Weights of a small GPT-style language model, trained from scratch on English Wikipedia: vocabulary 1801, untied embeddings.
Each number is 500 + 40 x the weight over its row's rms, rounded and kept within 0 to 999. Layers, rows and columns count from 0. Numbers have three digits each. The size before them is the row's rms in percent of the matrix's.

# v: layer 5 attention value, 256x256, rms 0.0578, rows 208-255, columns 192-255
# o: layer 5 attention output (transposed), 256x256, rms 0.0469, rows 208-255, columns 192-255
# up: layer 5 MLP up, 1024x256, rms 0.0822, rows 0-51, columns 192-255
# down: layer 5 MLP down (transposed), 1024x256, rms 0.0212, rows 0-51, columns 192-255
v208 099:514436567482430428537522483511535522458595531527508504493526454402565528436570399572496468466501476534508539505539532510598455430498570487491501526436436522515556493486471445466508532467532506
o208 101:528548464521518568450475525419476499508443500544489504490510532524454492489495556500581567502411492552536534411472485447470557543513555545459457517585495438538485454526506466497539468541478513
v209 103:476469513553518540480554488470507524499505509494526512468479520498535461488561441506501509606502450495428511462501505431483499513518433488498505529448508426577486570570577493491500540508473486
o209 102:429528506536490508516473549480420517483492532504548460439480494450493523466485522488487465490540505545588497517512474492486494432556552453558477493545487415478454535534516528441518484532504473
v210 103:468516498598599440472501500491430492494527495478484507563520498468510445530544459458457428506454516492517484571536621521479462504563489512497488525536504527488539465515490496445494522506499437
o210 103:469515497487473522530498572463427517488467510602439520502444583495515415514536461545479445462454558511452576525489440574501526487523499530470490559477546430476518491533548512516529461488488522
v211 094:495513502497585432486493479486478490429542489572563449503532532502492475506551508570492481595534457482513446494425583544537506429479493544517500548449454496610541505509458470410478451496547424
o211 097:481538491534490512509507508439495497482529410476473469463470521527501503486500526466549492520548490552496485485491499572537436467540465470492499584536527485557477520575542498488471416610476448
v212 102:479459405564550587518560473517540519507500532514452501466498469473453465525527512461509584464499477484522462518513535540510501481560545485546515503414510489448471559470457451540501446530478521
o212 103:566439546557488528448480420476450461533462428542528544519505400560504475548529519509504482486494501544522567426420516490517448468549480429502531538474470473454546519505528482514463440512536464
v213 103:476513510523476514494474529513474477559531522547433447494477510495474592473523500522468422503520451483453401447552486468509489514577532483575519454571571519495542461458471484532479506510462550
o213 102:495505418412541496534489455464412487464511490487500474508472521521483487456460490575487469516466439517447437512557490426520503443480423507516464520530515448481556499575480490469520476489472509
v214 105:529457564529579553450466521505534458605534429498428597547488512497457440497462485492498527479471571478537539542491476495442555494521477493479556506512566513513513450442516451474500500521491472
o214 101:416517491462479557486595545544504522474488521496524483444446558508517489547490507499538500444551590424430463554514466563482480513538532421534466508505496501525470515494535435577433476506545489
v215 101:411524626479480435537560491488486508497513529452498473562471523572474522518495467521535450427488511540561430578488454560496467481543526523533540495472454541472462523475484447453543455496464516
o215 104:455508523511509446480508573527526466572441509558544467473509534511561486424457496480410550484545448494518459518486505383601444544495462486580466522467502517482520465420544579474468549507491480
v216 098:472475454491467506490499467436543578551516485444517496538463507463434555534471561488483452553585530513569468571507490472481467505539452465471491462474527488509519521418515455563440523492513406
o216 099:529423507461553557496491492554551527553501502460474494491570503475494497511428499501458538440482567565449509481517563503472493533583502448460424413576509481477546493426500512466500546504483523
v217 104:532470479512492519555550479385525492609458520472446454495561446552443470505502438444510439566496458534516466510522480574513436521496546489488577522507403556575434469502566467522517470508510568
o217 109:494447457425426451466474486420546459495473485524487567559553535441444473466534454506521468466521506518537514531538532501539512451562504475553490491514505450516509597495476471494570543500418499
v218 111:479491549561570474450568485471535550536560528513524466511534504453465477457545462467552503451543447460514496493465482557589512490548471487445495508490426498491527558484476590484540549479559454
o218 109:516504552498525467520438450452484504506466464475404535516544473426471387449471440467454536542476570505481540503461555500579480486522449531516440543495472543478476481469613481450511499537484504
v219 114:451506398486476456508373548461493569480541446513585405500553480487483562504476612479505429564542480470503518514550463536516493522559461581514458476465471449478564554446555533436430450479530511
o219 109:503536472493515509546494457507481461457527473468454482440537508542500499471461519455464480458483486609541422454520513470509496435516493499514452490534484502492515535548420392569516484491525504
v220 105:442547507537501525527455540488478501460552509509470562563455477537489510602535472496513538535509497461498387468454453471497459507498496511499572607516505473510486510569565515517452560482508520
o220 108:419480539526540468456603530501517521529492510510508511519461565466486498534527472516468478509498462453456434499481482493465487410425517505516489556550479498464505535502487543515584468554520598
v221 099:532524544520514432511517532535537551474465454486513520501559493513469503551511462481496566446492526501469574528468561464444577477487535438503571497391547463442501467544478558540525442509463455
o221 101:418454498550449541501481495497509463502483519510558556481467598461454471522478520571463502460532483455572554530563499469575491467517516513491534501536488513479448521446467483476508455527444463
v222 098:525495531469412532485527479477443427445453504474486485502450486533535521520450566523593545451418442481507466480492440491580508495508518456521500530521456562500503534448544512495537479464507497
o222 099:508515497554453503536469527456511424508449504498562466511502455500464599474512538522531529601520458528464502587563517591499424539528446485521472498548538494542420462475538502514458598486520589
v223 104:519435453479481523462472537499429479509502469524508488535497593504565490495514531507403511535582528502497493588581457467493479546438427476490463478571484499448568491505500485506546486531535468
o223 104:511518452498491535560530452490445492413563532421474514495601522536539479500507539471414532490484463457531507467472534529537523519563515508482516499485502549486552507450529520504521516492459539
v224 100:529476531552469537560524465470410508576503489540531511461542528492518563478500423524512532540465609438552397477567499543585520525499512537452530525525488536495433458519503451494554521497475431
o224 097:502457536540426502432505481495502520524489501444544441541501438564499509547535464576475495582497536547484507496458491452518561512520456470484539506517483386454527507481505521437525561461511461
v225 098:461478539476511544451505489541455404485502498500496450517513501520507535526525407599532472475465472462534468465479544534506490484521506467449520467469462520477456459528432528446504421502521496
o225 101:481557506534549525478521579468490451504486528618520489475548532486571574485449510533443500481567469518534486514573511445460494480494499519501537508484525510507470523615586431574494514485507501
v226 112:451510546517528457540489435453503516488421539484499476469485484419517522505571503541520515501509492476453502498531525451499529468536485479522571476467548484543563449545563492529504493474506473
o226 110:530491503502512492513571512496495524539447530472489474536491594499532403556582439556605490527492451476513540493535517486487541547513475570497530569518554555524435506486485459496508446447464470
v227 103:480473459458508588483470460473453528499501467430513531441465549505512585511536493531511528545502475501570562488492533457469489416428513540458495540428570571516488546455460526583528475497461505
o227 102:448452582531515505513543539501579469505452492439515406446515520487583482504456542541583532450410545485494587458580520542447521489497508500533472482489523561451544519514536487549550545460455501
v228 106:531466420422390519602513530495544502460566472534575450541505477501582453612511506541566503486512439481470480476547432464462470502418489536507558476454467499492393457471532542541510427486496501
o228 107:530498503450463529537571477493463609533524596488528490433461441575485542449524528468512594465559476527526464367505503477481550423445486525527517493458542561499507445422487504523505536521488455
v229 098:459515577479522416522478444475552533411437450485524480523520449518502577524511552503539475510453532524516539445475486493454474490482476510468609434550539561517534488446509546479440518513481548
o229 096:505552445493507495521505524475464489465492440514452444482478517546527487451456460566501532501600547508514475454444547523489506558535446504527513495520411497489516511602433417491511553469563501
v230 091:594564460561464437491614495556525447475476524482575457556505544518533531489505461500559480463461539475444464496464512499504488526540470492448451551502452498519485589503488420543504478573512529
o230 097:478472587507506505466450526501496530534540538523411484472504500542414546415437414456433556473538524527535434476503494471482441565499501479462474520471492578462468486520522492450540497480472509
v231 097:498540491390514583500508554506517597496499476417453440541418567512506481457461543506477520530473483522437539527455550509417467434497483508533459548504442552464467386466487504502512496507526466
o231 098:504510498545460392448482572493516508450499528474498500511501492460450501498542489499460542459544507516468463557458540475401533524580402519485486435514482609528523484515522529523530532485549501
v232 114:530528568472532470454528473492447493518472563499484567509500483513540469508448417507473540414475381496473485421511533476468503432526512559513528538463531523489486512505545485545541478477451508
o232 104:516500550463553510436427550540483478534432458537541492438459479577588495504509515572552481487502413528561584480496530499525404513519540481525554492431450609498548497448486458489502483527528469
v233 096:491487503538538596463473475452463469448519558512584469496561538493480510528502527472520570512549521559491463523542562519449484488469545549453486493483450499507553533514488559537412552493489465
o233 100:475491536432539494525524548485461476572522492535446554461495490504448471515522475457525491503490540545485562484513582454540500419524501523523501427512476515416550534431511518447505523425497482
v234 099:519480532510514562457510516532471477472442531502519458454503478428507486544490472505511513546535487507453452524539526534491486561433481498521414506534483490492571497547472482439513533494554493
o234 103:470512563539524505486550403423439462543549487519437464518554555545479522470506419490498417439437440550472497493520514570495602437409477542504570520515486463574442498462538448463414475534486495
v235 099:463555568518443529455463537515441516474503483490504489537524563391435562428555541509512438431477569517501514557430479529526488605496497431479445497519525506525407476528481598500456532531463500
o235 101:525410426516527480512529496497551504540463504507457437460512464495573493557483508503518542517529512507513507498480467492557532475538487469466530460532490538526495551462532450468523457525436503
v236 110:523566552443567486467517492502541532503490439442476546490492600453510502493478501565508505427474488494485531416502470559484421544525402525490512532531434498446531532485515588485519447392511554
o236 105:420520488546477483440455491513561490491494475546487489537549462455442449499439495516475413502551510508489500497486526493449519570530529489477471495456488566503515472475535415547555522514508549
v237 104:612521454496527507522545528451510499530572450515502552549568551576502495513463512513575499467492455441550417464499481500474498547537510469519502454475530489422432496391505475518502532468493523
o237 102:562525536497387565480507480513570465508438547508567456532478458563544529522488435528470486489562440509476481481466457487511417483573459451528498460517487483471522512511518496503472493601490517
v238 106:540522481481547466523492526470568447468503468476468490445476542572438495552494522520543494465524410538474527525512557527517526462469529444448552556525459478494550553539532490517468512505474552
o238 107:398517430487490564471450513490469502485581451522525524466534493494490523471466529456465494387551460561482555464483562503553461550530489503461507532531502532472535527465496562518536449466537476
v239 107:515539480510522522513550487438519520493608508452503488571482471480512557466403458450509477432511481481436466518525461554561509544484547499541533502436490471488464511428520518576496480520551497
o239 103:490514450499464429508517489454464449488529483578508524444510515513464492449527600537551531456519549479494445544544518447455469420505493469586515459503480492441543523492505478510456503599585473
v240 110:518496497551513494511578471482473485464452554500516508518492462474455531513564414520477386529558513462393482478438480505472505479417460525556530493491558480479463500526473428440521468529522429
o240 107:509465486586506467523517540477428579414554497519463512521477525505510505496453558440458461559512403522489558529561473510515514444427443485491477566479516485503456495479456561449533548565526458
v241 115:516455458551504515525529490453459476469586462490502474460489499506414468527465537549517587527471551515538533505495514476538498533476478514520454448577492452546543464506497548596501544536530526
o241 116:465523507473435488556508522458434499492465488445476504461455509484502528510503550455524505500528538487454445537466526475500505458475557426411436578519515590504449564465472508449502539465494578
v242 098:460491439552520478498458468483507468515511472525498606482486487526489454537457476546480539540516402453510464487499548490546510445484537559548450521556481530526541549508465486541513547443462578
o242 097:502471519498518543505539469455558524498400464511486459525506515481489569459541495498545479412552558582469532473499440546487471478496565480466521565520514462497542444532485577494465518471503556
v243 097:524500495432510483514493456407488430507506464498485527524497509463410517481543478518490443479564539569510493548562576446523483470479561430564435488509454505560542445559427475510485591552467467
o243 100:505484515516530439513593516527512495481496507523511453375523492451440526436549474482462523541453453572473522507512481538504491575500492524498449429508514440412484507444440478529514474597496451
v244 107:451549584494480539435502567521493449496519457398434544512468476437505488470497499521585511494557490426524485473512502454511524478446495467475555481518459507504524470517488449511507440511478528
o244 108:462512446572528448513502524452537492534445517459573485509474518498514430517546517436505479436550564494489537540542524566498460540535499515543500470465494573463488539514521535543458544513479554
v245 102:534513492556433538508464514529437505475545594463479478503472405486621494480518511561480510507523497474505407520518454475463583478520501510517582550490547481523521476498455540491548483494405501
o245 109:453436496528520531528527532506441535526495511574494520588460504479472484456461475492566439561507494512473506509484510467510565468432525496489450473526480499492508375522517469480458471507514529
v246 104:515403537469442508442467488468470472495534533579486376484513530484561544524517489469531560483520526446489509496497509535512466478450489558508479517500494464463465492565533538478485603549421486
o246 103:506481498462454516484514461500508505535520516504501554503529474453457463426537426454516422575477470465524544434518500463502517519520492438444501515513552507505547515505481576478480602483444513
v247 100:528483550540557494480505474453531464478542457449502570509558451461522511587417495555517468468498477458497390492535532563561490431518524543460469531480524457484541433473481489410541553556514550
o247 101:518485520512509508592548513543547485509468483498565485524480523524513479481534454455507482472477482493499486553533437481556529525543474459558471559555485523536507524464485503490523459404536520
v248 105:455481440413451500513537560497492473522510478461518464571536482547441530477543496501492555546455386510461496446473521510506504553478484430540481560482432484495454561479513518480530495488530499
o248 109:509547451428447513518505484486568463413504457383480462485511465527414496456481519452476535473493464566489462475443464443466491431513502503491519503507433511564523473545578519535488450446517555
v249 100:527537591406539481554559466476489465470541527511539449518550436471477566404497569504468498453476474527495531423520498477461484462539514528499517415534571505485519446531553501523540498536519472
o249 107:496494524551560482526520607522366481517512541500501493497495503473463549544547450442512507492483489488506494544527519425503496562541493469485461463477436549462516534428424466461456516522505474
v250 099:459570487472486481495558456483549471455518510472455507463432550462462522529505556569490483549531466539571540504537538452519483508428510491479497523482509469459556501449513540520507536442526534
o250 109:502490527478513505494570457492453497516460511483485469496559492461470554540513535536551492559572547506439586521428436472494466504543581509521488481563562535551554468469540517528493480494465498
v251 104:473452489483538491516504492498511461489537451494505458461479515521517542470469499536436476509513562507455535465489431468506540496500535542467505502534493489542545553477564491485463520477486464
o251 098:505475511514504422514420407522493592448500497563459537546441520546460562479419493550552538540506456502482439509460567543514546507508493552474590511507576458487512456502513508529495534532504525
v252 104:537559433473528503448495513574512576539489523519450532524506395491515423481412480513498479489476450502531512463441477536502519541513480559521430446485575513514568505498513512473501480479500508
o252 103:518471497504532462429479538484557534573518448491480519510539461492455566521527524506421456513526444476517481470512484544537555437501533515574499584500597471508459509539469427549499531435562576
v253 106:525544407485454545477520456518516540542502502539500530521566485454422496524476563472515567510460505487546475491527504483497495482521524476520573507497541500447497462462411513501514514542506438
o253 103:495441471498565474491463441459552566498449447529531460451459493549519424511584492496598499411565550510451462478545476547427532535478516431457509524549482493479481597516583560487482452447464488
v254 105:541497586507515533561510459564476476483530478526482519537533520556573549514487529443474449485518545413447510542485485507507503455492543455526513435512535463501400514481509482556469473547494556
o254 105:571537378476424494515566437569484473487595503529517485478496494532505490467521541467558441576566500474576503551567463485542523513507526520478494520517484452504571445511484559479484545490494489
v255 098:580491536435506544522430499505535581481471510497494446515508473472437470519448476480485541553473478422547509532529456508542490459517439518489491449479515511546550511513552500548419458507495525
o255 102:487568450544526497505476474568457509466455485549507526498453520443565544535447504478488462466557573533520481425526514486470449529486512506438504522493504496463509522491490508515544542520520486
up0 105:499463471501504466483504474506478516488526388490516482532432487446500556494497500421475497471501540482455558530425493517482575486508459512610526461519467482479486515551470501525438538488537563
down0 093:537575517525438452545597556547480456455420469457504401488528446548436490477520491467485488496548476522493519462534545503485473544495579444508495486492475487468479483446478497470425499502514511
up1 091:446516452525520529519528514474554471452543526513462505499509481480496543531539495475537509502473542508546466475563480546497468524545556517524521485561561474594441561459470560474554473480562531
down1 096:534479445564517483431486504476491525515416442541500474505549508510463505508443447497572484477527504532512469548564472492510567477445538546559548461442468459452517498596510446415462471437513518
up2 109:539505541507536484448452484519520487491518547485524551484535453432477461482432513461472442538524442458506522508500546535536416488540454485474547499554470510512498447421424420471464454510544458
down2 099:496512441481403504486501506484451412484511551445489525557495535466448522525439480475603501484451466535474454493532545453491509494403537549545516488470463459502461467511444479474502568493504500
up3 091:498477542463565535526486551432494551485564511396501478466550547497484425523539498448480406517523560502509464493454513501484520435520522512553506547512497537491491557503474518474521443475554485
down3 092:427480519435503489487531531492442471481449542511470561500493508473568495490501500536540431461534495512521529531504481504466490495475481490552536481505525533534559521531529404525455513511532539
up4 110:509498506511531574509567540492387506456482438453480512444493500507544467510533477493490495501580489476510421447566449451531482492451471501501500538460478498503445507400575546469415517427560477
down4 102:512488485452434484550493492473493484499582536483530504495597497558487515571496446441418443547516493523527489482567523512510483561504492488450469480518441456510501546483441634569460483493470489
up5 095:560509544478490575508559499424504554460456528442536514447415462449480480606551515468470515515472552559478534541545507481486483461536458484450433447528509570445496467461441537466572494433511461
down5 101:468543542504527522581482459486523478505501461538449443542535493491498501495498445498515461511492552521486456508461509492503517533514587568501495545471535532556511543494491520451483467438538543
up6 105:531518479476475506545541492527541557510543493502425479478481543498496497462411509558599542438476539496476545512548540536538405477485517415468524465470494521516456510476466534588473505442525505
down6 101:564475525523478450444465458435518496479513477492568488447572545546481479530493519499520494467503455505469508470494505482487555457473490514539472472540430521490442501459532499490527479530537417
up7 092:477577422475439521512519471456546510492504483443495435466560457495460567473490466567472544559466576453528390492512492495468510475491479492454474437491484482507583520442458472508553554502482462
down7 121:490561437509414517521513467484525496473563538469472393517464537431583504470498463527545452495463504455528453494501427454452488527554493507486563552517483544487505552522514582482507544469474483
up8 100:393515495514488589504529490463498485439532467511472553443477435517553480538477549455479503482539512510543468533449465537519507547442473505538503489425454579523484412476529520445437456479505522
down8 098:513466483469527434462505456506515499534425471470496514556557493544442468461499444486524500492484490533440507511420527557475510494536495490452476462631489523548567505475448491496488524433497499
up9 106:526563438486514487486570473508552548536511468539546465491504528529532455515618488451486485517483477554477520540468482538468498443524505441509529524537523589478559507490558461440503476531427574
down9 101:503505482472531464492474488537484489492464539530504539492521444534479484471464504451501503506490585523489475550521525557522526441460571489531523524451516559497552573515472511585488482535537499
up10 093:493481500544427466526496447517473463430500590553489427500428508508546496573398443518504500442531575509530507465476479525519562490552575510469469499478472516457552557525529436531488476446500484
down10 102:482573513461534532560470462475483511592476458482479538464477482433513498422559517511466525504509476514439480437509486515487562446499460473557536529528527484495446520542483504540560496496517484
up11 098:465527507517515461531530533487420566564488488481478500550505573431485478528478462480432485458508529481456454567455553512470443526492448517494506530466537444510472508523524476534461519452504625
down11 095:475443459506520551531503465459503517466486500516488476533504430502521498507450604512481546487468448487524553485513466459535519529508533468481426501571481521534471519440519590392545521505511460
up12 104:497567460433533477387488533467491483485466484440469503458472505507524563527432530550543446488527478466493451519478491493515482494451453503458590532521506580569519498528502473497458505460509430
down12 099:471449531507440544497468513481502535533509544464515531544536531434558455537558491510512501468497458500524487473565524523498483475488495492468598438458524495473530552525549491409551521495518565
up13 102:477412454523543539479433581486514495501450519493496502476530532551530537452490484463542467529517448439501511533525497503489555481450487548480522467558530499532537465518473444416443440440502467
down13 099:549455533510551541454534492539487474505493534449452384480466497519454562492472506502448536484563529512527516553516536464489492463458535534453516534499519470453472483520495498553444537479492460
up14 098:547523538496551465476568526476568465480529547478452522472464498537444476526449556617478491495518506477546496521491465471501439454491504503500457553631507487534503492538454585464514450492435496
down14 096:513530476475549474435511435583481573551446568508502508507569522462491494441560440424460531491526503447491523475543500527520499554519493492523491519455533475493488533472492388613530520496524477
up15 105:495534503504458518445503476585476506510572458508469476504520501511525534488497515475516515523491544493399552447500455503449495522483521461537485452494469452461541491474555594464544509534466509
down15 097:426521474512476451491466503544474530527451520477477448541489512499540493442463477427430508553515524480577452415518501481472524461487508473506557591438476507444512504509498446565501478568444516
up16 100:568440478462480544553565540489426534458566568545539536456467480430518510514489456500548557566459520485467472430563429427490550443432574460401526548411436495508485499420556485468520525503491516
down16 101:465588466502516534498495461534536456487441423417489505512513537530571493531498576486489490486516533498522477490463573491515533470523406503504573459543509485424537563559513549499496507495472525
up17 098:494494531549534480514562555469478497497461417465476538534524510447534501554505538511572503440470495493477478481545430465439454562465476511466517492472510549456481540526490494451482443540479471
down17 095:490541500485606470476509497486589439523536545546522500515463468526451440478530509491497469554497521557478500501496565501528439512489544469465469469470488518528447553508521451508559515506468501
up18 107:466648474510435513560481439526481507441511547471496448455492468554498453499565550584536482502505528572450630478431508473587498431505477443468444558469525530441419426481446455534542546497538506
down18 096:485501473527519544536531458435448483522555536515492478430478460507552492510478403602523403485531543454546504495559478488497471575525509460472482546504534531494397568530548561599472517489586485
up19 089:495524577501446481416513530528502485479515522454413441440417546601482590457502503522568526516433556416454493488489470488487527385477528468539511506470514533449401514499523521456515511573514512
down19 097:488428549414531452444485537490414595454537528477593517419538446440556441550488582468442508529480504499494547481498521438507448552510505491487443485526524507517528542429560476506530489444497495
up20 100:457521494513489530410501524529463502558531459487590528531508618493539550432550465412506458522531478458485497458475456532554595450502451524536481434488458542453507527527550406517555532464497538
down20 103:507478402508519444437476468476518461505506469513481494498447513469548549435459528499538498484535507470472539569514435412531475493482557545482503446566490555455486550478506497419540507569513490
up21 106:532524484478470535527566546504470449537490467493583535442495467525547498474512498453531457541500463461513482473499442549500441549512426537485458445476476543438539537493476449434481565596545506
down21 111:518425444532431554499469501522434434544453535429507546505543435476452540501492481468483444548540520507522558464471488515460470503586442530476483459405503492532511528464524457522520538551471581
up22 099:457432512488560421455482512496476515523556545473552494515469461501547496541496574548569504518536473487469527509480438538486445481439503496483503496462474492492510520470445493439547516530540548
down22 095:493562439461501523510505464470493468506603439500499468518515502421429482519497487476507520439473452524460532491455540525504453534479519434494490552517513506542565542481498461485427489490541496
up23 110:454529486488543560572495515496654472465487520486498577496436538499499481474502435443541479424441474470606512455536503549452528499523539452535516483578534568507503496514437545513502517554511506
down23 104:450537534467560465503509476517450453490495537511456572461436501492483493499513412486471513480479471508580500484511490507538551458502480519471511527553473489497510513508493536500420550465461517
up24 103:489498487541477504482477495518504472481527429508445530532516465502507485479503484529569478553476533513522506500534465535586542494492467471512439509526447549442508467463510525531547498473495547
down24 100:458542555520551574473526590495510459509416557469478517465520454433434443570513508505552492443511465464421474459501516511478485464553469554493473494554431490529499505513522456487480477528577484
up25 087:463507490506487537602443532441542424484534530427494442498472510527458538523626542500569513508477578433444519509494594542516470472538476523429488526531553508486499590486435453511484436488450490
down25 096:502527524530470463485470528577477540435502554456371495467440472476518455482534484507546525528474477566489530456565480519480508495448588437569520474459415509554556474583528434588483569488481460
up26 100:526508481521528487521459492530501605508503519497504429551462470536560478489558500473434440512508539445545426545433420463456493440481582423495501515458505501573477467452499518515430542442568484
down26 097:494529505498502515503509455500540576547482393524452556516503567439483497531541509422548511407451478512503502480484512536524481526470485514530516424505487522501518491560440535469481498500498581
up27 108:469470500443480585549532600486453478495522461522478548510494501557521475525511440463454465420426541460509484611522419519456466512482520480589496506465534505490502473546527513503503448561494480
down27 101:423531547426520517511505551460445481442431409537513484473429516549514551477555533513439510498513579507505590483469471555497513459532548483500498504532458538560497575516472476466472535536451460
up28 111:473500557477505526455517500532509572476524496455520494497456497525478514491554465511520469489520477504503541445447559477478526542509546499549510474574508500470499461581409469538546554521533563
down28 100:517476488505497496506460538493524527467537465532543514516474502530538604564600500572459540500567556471555513438464563443498540522465397521487475463575573475412516519501533538529491481496479454
up29 101:475508525486453535425501439471514435492446508510471515549518498468487498440565446493518426528528491536453585553450506449410469514483537447490435517479527437491500559488481537595456583465508533
down29 099:457488594551560473513510477472442476533512503571484479498534498445556483579400468558440573438536482458465428512563504461499431462510489513495537532447459568507433533463509473560516501515507520
up30 101:572505510505547455473492470483507454542494543544480438437486456505428478522445422477488483516461525498498525501472549488559562502549446502513552531437507533445470482394473508434460499421486530
down30 099:471451483569460481551585533463602428490556519525465499501551521488516436574518521458428506491519504513481462432560574461469457481487510442520517586513447570453509482576557497543495466500529492
up31 106:448468518532508491516496455502469454537451482473565524512436489572471533507466481501540486470462473506484535524486430519489527495505579529535404505433562544493499421518549514490520496455558499
down31 095:491529452495539481486467464547477507586453533514492507502507428463570522477480526577533437449471447491577478538483528417528588578467485505460497511503485464507451455544513483516467439474376511
up32 110:485536530507508519410484479450491503525486542561559492531555546515452533491413529518520543541546548518447485441501527595429504558521461481492516516467512479513558513496544526558491464551515462
down32 104:515434500571421521491454509473514465510433508528494544474482447565432515525500564447501524527526504486582460541538470459518530469543474513546585534442523419485529505526520607489496468516526539
up33 106:516473527575499470513493507522552454507502517434493527510543549489572486538472487557455526574489507529507480502537472521479461491536441480477522451562569510552500477477517519487533531512487494
down33 095:539530506432491476508518460479493543464454483554556559536499462487530482466504491454462484424554539570620513568530546484490409490454490513397518485509526475485469466531440473545497545502505475
up34 104:443539462521455501497552516482480557442492519493503512510510564496446541509426493526438580503572519526405469534461513404470541463457465473492528563509534612545485434454539472460500502523493484
down34 095:475468577484484539553496478481508502471549457478491504469434434468510525544455505494475449500474411488469538559479486510474451497518487487482468521486507385441585612468526513504582503530507473
up35 100:502522468494536523424469521471488485507563490506552533545495468521510489517525457522490467536506546531492469485507497520432476510614480502539591509508514478519476578503485488539564521450517468
down35 094:483542502534500453509505537503505502451428508426461439479531521473475538491515560461567481424560520483503500473503471499524492453376495492548461491519522494487513510588498464579428507584473569
up36 103:535496508461511535495512533480468421552465558468556504455571545498497458488503553464573491446498470466524485483538607450484511559517478463564484491454513505510498495498495476456540460537497544
down36 096:434474458461536487557494486528406461487567499468495513535511499500478472482474501555431511526509553610459464474575500483515542554430474475483497507533535479460471518438503506522465544480557451
up37 101:505498523514530440572516564489566449532516534500546570492546519546520546435541509520538506483517527537451462529531518489473498483447463512512580509572520496509454472421496525532497517435530520
down37 098:540525487505486527548502485439518501478517549489447463446423494469473474617506508538501528535442474430503536513486482479491467534493445522495514435448535460564471569508533517524576510508432431
up38 098:518537545465451496512607467451542543475553502589525451507517457565491509469481395436470508507499583491511526556495539496528519465512453518442493565493499493544523458506478546455537506504460462
down38 095:458504508492497485502462575490500490531466462436520526499498518519473491521456552545499497443503477433476519474520493479468585490508525500493541466511541470493508495577474504509511451510492491
up39 083:469488457490486562602430574490541555566549512466506458444481464497538471552510408474469547521547526523551392521510484512554551493547472497558483449479464446497487503461472462540487500467484533
down39 095:537525487477471498438491522510539527470437528586446476510551539567499497507540546548541532494504493469465516508501430579410538544484511488483507461541479568536538496569522574438516507547555501
up40 098:583484534471461546507464472505490521519479526477452413499476506432601425490525539454456472480482470495455464453448511550543492547479478491482452487551538491490480516460531518574481504453500462
down40 103:527550418545485549535560473574492530467547472527506533545498474489443533564502534511543450454521529402569444539538439438511481530465449495469487519558525531463478433457541558481548523474473587
up41 098:472522480438478490577452476522564497565480568547516456526427470475452537466533539512407533494485494582510428452528467543470494496459442434478517485492521498519483471464525536595444484447513453
down41 097:504512548557506499505517472471476479449474481537503527500530563541481548498483471410530466556527586485517510524379519499411478519608512541561492508477476559598480484535453454445450474494551479
up42 098:443482476466461623534466461489418497473510525554536544495434553516496527451511509557538460547502417505497473542504465559424495519439551486487549520490464561512524485433563470554527437481522489
down42 099:527499592510525490482481541527561514484568470571504563487444507467491460454524460470496379455552568538470468514458477503451572471458577596497467459491475512438478484501518510528513569538482421
up43 089:562497509536526446397459496532470533460446514466479448473501455507484474514540557498505494449490470477477609475489489395519443512394464454563560509431484495484500530540502466497505498554468396
down43 093:466492437465500453405470534515550490547484464555509523515483517514483566537448535477542504481411497576492434550499483551452587490519523561485503492508515437487512495501522533520515453493579505
up44 099:491503500510507544461598513480542464552498486505446464479513439441550459483523480489462537537422495492480467592463521541409435516465453500461479452368501529520551472533483629523526473509509461
down44 095:543465490488432524509533484459462593454431505545599482516480463526548484413570515468490534478501490509492486455523514522529464509449524462465467490492533494502565519538508469519513424456476462
up45 095:437439476483547481542559494498466507550546464510442535469486476423516518467517497487556508469515524539506499514464462526473531594439573510500511481494537574552487528483524502481497490480562473
down45 096:534467467493489535431480497526523552454497483534486493495420526484530492560513480565534470370490552481493400550522530483508534473481613495487468501476501423476577519496481555440526514519525441
up46 092:531455615555456437471469522550496507563518523554568446461473550564484455472524494512466533480549489513423526542559524561483522538541541473453557443487435461506552461492430495526449425488470527
down46 096:414480611403489558526557550463511478459558562500526528440472522513511568476476558502535496468469526563512562523436514443459511514494496426514453618470482503473484466512467532462592450528476546
up47 095:493482579457528485482521493538485461464448540483483459505520496561487517560496540495565532531475451566531560529477517499532541532445547535486530464476486505506471505479488413567507421504583529
down47 097:514463464473524525496457529527537473502519526389521561549491454487501455441493506522589515525528435475507513422532405494481468436490510487508526587529465454483466424495500582494506504514434533
up48 105:449509483583549540517537440543556516548482450431581479414532418518475540537520503460500510505476508569506485539518485498504550526508553496491412470490474506491474500476440554534502492539502555
down48 099:483443429451511497563484540453522482497481503482451525479458492465468441583470457464412511444487585499459485435471524509450469566506436438455464439514530529486477514514475536501528485521470429
up49 105:488573517486491471465451474589554577519539545519552524522479516505453502477393468586451445516534486518465481548499495489503478508507468470535489507473474518543487474519595452544392517522604427
down49 102:528611567468436471494462470518504451486636555480466447485550524514456519464531469504493518495489503519561459513458532515496499510495520486543483505549457541495479457520567479467469502471508436
up50 102:430527478502472511493480514474491577462483490537510529488460483477506507521487504506555456522479523510465446537494504505513503507477411498488473515463487527431482514530535546529572468525521522
down50 099:522549462441505581513442522517487494520558465530463504579584532496543419528497547548521545464474464470476443477528435404536526454471463419546506484517511474518471527494464489462445458540504513
up51 104:489468448564534528494555421440434486527494518516491556559500540436484489526456548499520488483418507537539490502449456504558503404534462517497486518566566560506438442515420539458496550497522561
down51 101:549470506468469464473531493568517486517519493560533426520533512551461543491555443474478507476581488490540482489540514515511452454498466475486468469449484486544504544466517498500503518519471499